Weights of a small transformer language model: 2 heads of 32, 1.17M parameters.
Each number is 200 + 30 x the weight over its row's rms, rounded and kept within 0 to 999. Layers, rows and columns count from 0. The size before them is the row's rms in percent of the matrix's.

# layer 4 MLP down, 64x256, rms 0.169, rows 0-10, columns 0-127
098,207,223,264,210,224,245,190,195,192,161,246,222,178,209,174,183,262,210,203,193,232,166,194,231,202,189,201,227,227,190,182,162,194,234,238,217,173,188,177,185,198,160,190,216,202,190,194,182,178,214,164,190,256,207,234,209,232,216,226,226,151,222,199,198,234,198,256,228,180,158,229,205,207,172,189,167,185,250,162,264,237,231,213,191,213,229,219,162,192,187,152,169,183,251,225,248,204,190,190,194,176,218,190,204,141,239,200,219,218,267,209,142,204,185,256,202,265,196,217,194,216,196,227,102,178,159,213,185
106,198,199,227,215,188,233,212,231,198,216,243,198,184,223,184,223,203,235,186,199,168,223,183,225,209,196,211,184,244,209,186,217,248,225,235,214,217,183,189,204,222,166,191,227,173,224,206,198,184,178,256,227,110,238,202,184,244,204,218,191,195,231,186,170,227,195,196,235,185,210,199,214,221,238,305,197,167,180,201,200,216,208,200,220,149,264,205,204,181,161,253,176,207,211,191,169,208,185,185,207,220,164,255,222,182,204,200,222,169,147,219,223,230,216,256,227,223,181,181,183,246,226,211,166,157,159,282,158
091,233,246,178,188,203,223,222,218,227,222,188,195,241,191,169,162,196,200,193,222,182,263,209,158,219,228,201,178,146,219,250,226,210,212,211,200,229,192,187,199,218,233,247,177,232,228,152,226,198,178,197,196,209,210,189,193,230,248,155,246,182,169,173,195,226,258,201,150,226,231,214,236,211,197,247,212,187,218,164,254,214,250,208,224,195,199,198,197,246,203,208,309,199,218,182,210,246,187,142,165,216,124,185,161,188,276,230,186,206,195,228,221,241,181,174,187,156,202,253,173,187,210,211,234,213,244,126,199
097,230,181,189,230,209,209,165,181,196,203,126,178,151,199,219,196,178,176,264,172,234,181,197,235,173,205,170,244,191,190,248,191,218,212,200,198,260,224,139,222,219,192,191,173,157,213,251,224,145,207,192,183,170,200,251,214,202,256,186,173,166,190,159,184,212,214,136,209,171,239,205,181,168,194,243,234,178,149,183,165,145,198,179,185,204,224,200,213,162,229,208,210,174,147,241,224,213,172,183,181,196,219,166,193,232,134,214,200,216,241,247,191,173,229,185,213,200,210,225,205,215,218,188,258,221,191,173,169
122,187,219,254,207,224,162,197,167,212,162,187,188,195,166,209,183,237,187,216,149,236,213,204,174,202,216,193,214,269,194,212,182,188,172,213,175,183,189,217,199,209,226,196,230,241,200,213,167,222,328,238,223,174,215,184,213,175,177,259,174,222,176,221,170,177,200,230,255,200,172,198,157,210,177,181,152,198,270,217,203,205,167,229,204,150,235,180,198,191,187,208,243,219,239,205,181,189,217,191,185,153,223,187,226,186,195,223,199,235,247,173,205,191,199,227,229,210,261,181,244,199,186,156,252,202,191,179,157
100,273,211,300,191,262,191,245,172,199,195,191,144,201,236,191,200,189,219,270,182,180,185,187,207,211,188,195,132,185,200,187,189,244,244,219,182,170,234,212,225,223,167,191,161,173,225,197,202,193,192,234,187,233,192,192,163,205,221,197,209,230,203,242,196,198,225,174,207,190,187,183,203,163,198,244,191,245,155,176,225,240,222,167,212,157,182,203,186,262,235,199,134,152,196,240,195,203,163,233,207,202,146,252,183,165,221,236,191,175,192,220,228,229,220,208,151,142,187,218,156,194,203,183,171,229,154,187,195
096,181,180,211,218,236,200,160,165,192,204,201,164,182,172,159,208,169,207,191,183,247,186,205,192,231,209,198,287,240,187,231,199,171,166,222,193,219,193,200,179,202,208,192,169,181,195,170,196,207,136,151,207,228,206,225,221,182,189,243,243,159,189,182,195,187,161,176,229,189,232,187,260,174,188,200,160,206,191,139,217,153,215,147,208,222,208,243,176,199,251,179,192,132,223,196,153,158,178,192,250,196,246,201,191,215,207,120,189,139,218,190,220,177,189,225,162,235,212,180,172,243,226,153,194,158,218,159,195
093,178,165,185,217,218,196,208,227,183,211,231,218,215,180,209,214,214,226,198,254,197,205,166,142,229,175,247,242,194,174,207,208,221,226,232,209,216,216,194,205,210,207,176,206,154,222,180,161,217,219,156,223,167,241,175,230,217,207,174,220,171,180,185,229,175,204,251,189,160,180,163,185,207,179,181,215,256,235,169,223,198,222,197,202,171,220,237,211,198,183,184,229,259,230,205,180,238,177,234,226,170,201,204,116,192,151,189,229,278,191,177,214,241,246,193,216,138,220,149,219,156,224,196,166,233,181,152,198
104,226,223,251,183,219,235,241,222,184,215,227,251,200,190,163,202,180,178,186,233,156,199,184,200,201,228,249,161,188,238,228,184,148,270,208,140,237,166,196,177,183,197,232,209,169,201,176,236,218,223,301,221,239,202,181,180,223,187,158,192,144,198,262,205,191,187,187,176,184,223,189,149,202,172,190,195,211,209,193,189,194,238,207,194,209,169,185,158,209,141,203,202,266,169,230,155,199,179,229,173,225,226,219,204,204,191,215,218,192,158,254,172,198,219,161,213,178,124,162,230,206,193,211,180,222,211,196,263
102,140,199,176,232,214,214,187,171,193,251,178,200,181,176,180,214,210,209,215,209,146,226,234,235,119,228,206,135,165,206,248,234,226,204,192,217,202,224,174,169,263,180,161,177,114,211,219,199,192,164,223,190,113,188,159,159,245,194,148,208,195,200,140,202,249,232,173,190,200,171,183,231,246,232,185,251,178,189,226,220,190,156,176,160,149,180,149,174,201,149,202,188,239,144,214,183,164,216,210,223,182,207,214,204,181,202,163,217,229,191,171,233,192,198,143,169,197,193,247,158,182,219,171,196,197,203,186,221
105,168,212,204,157,171,193,197,196,206,206,168,147,209,176,205,166,194,183,161,190,201,210,210,231,163,191,205,172,260,188,206,222,151,260,157,181,253,137,205,195,168,153,192,153,209,199,145,194,166,215,200,172,200,208,189,197,230,218,228,205,256,202,194,158,169,180,233,210,157,191,135,188,193,175,237,242,208,225,223,211,198,219,165,208,224,163,219,212,175,135,240,232,219,184,168,194,226,221,178,195,163,189,188,174,214,200,222,193,255,165,212,213,197,182,244,171,221,191,147,214,186,199,222,187,208,165,211,249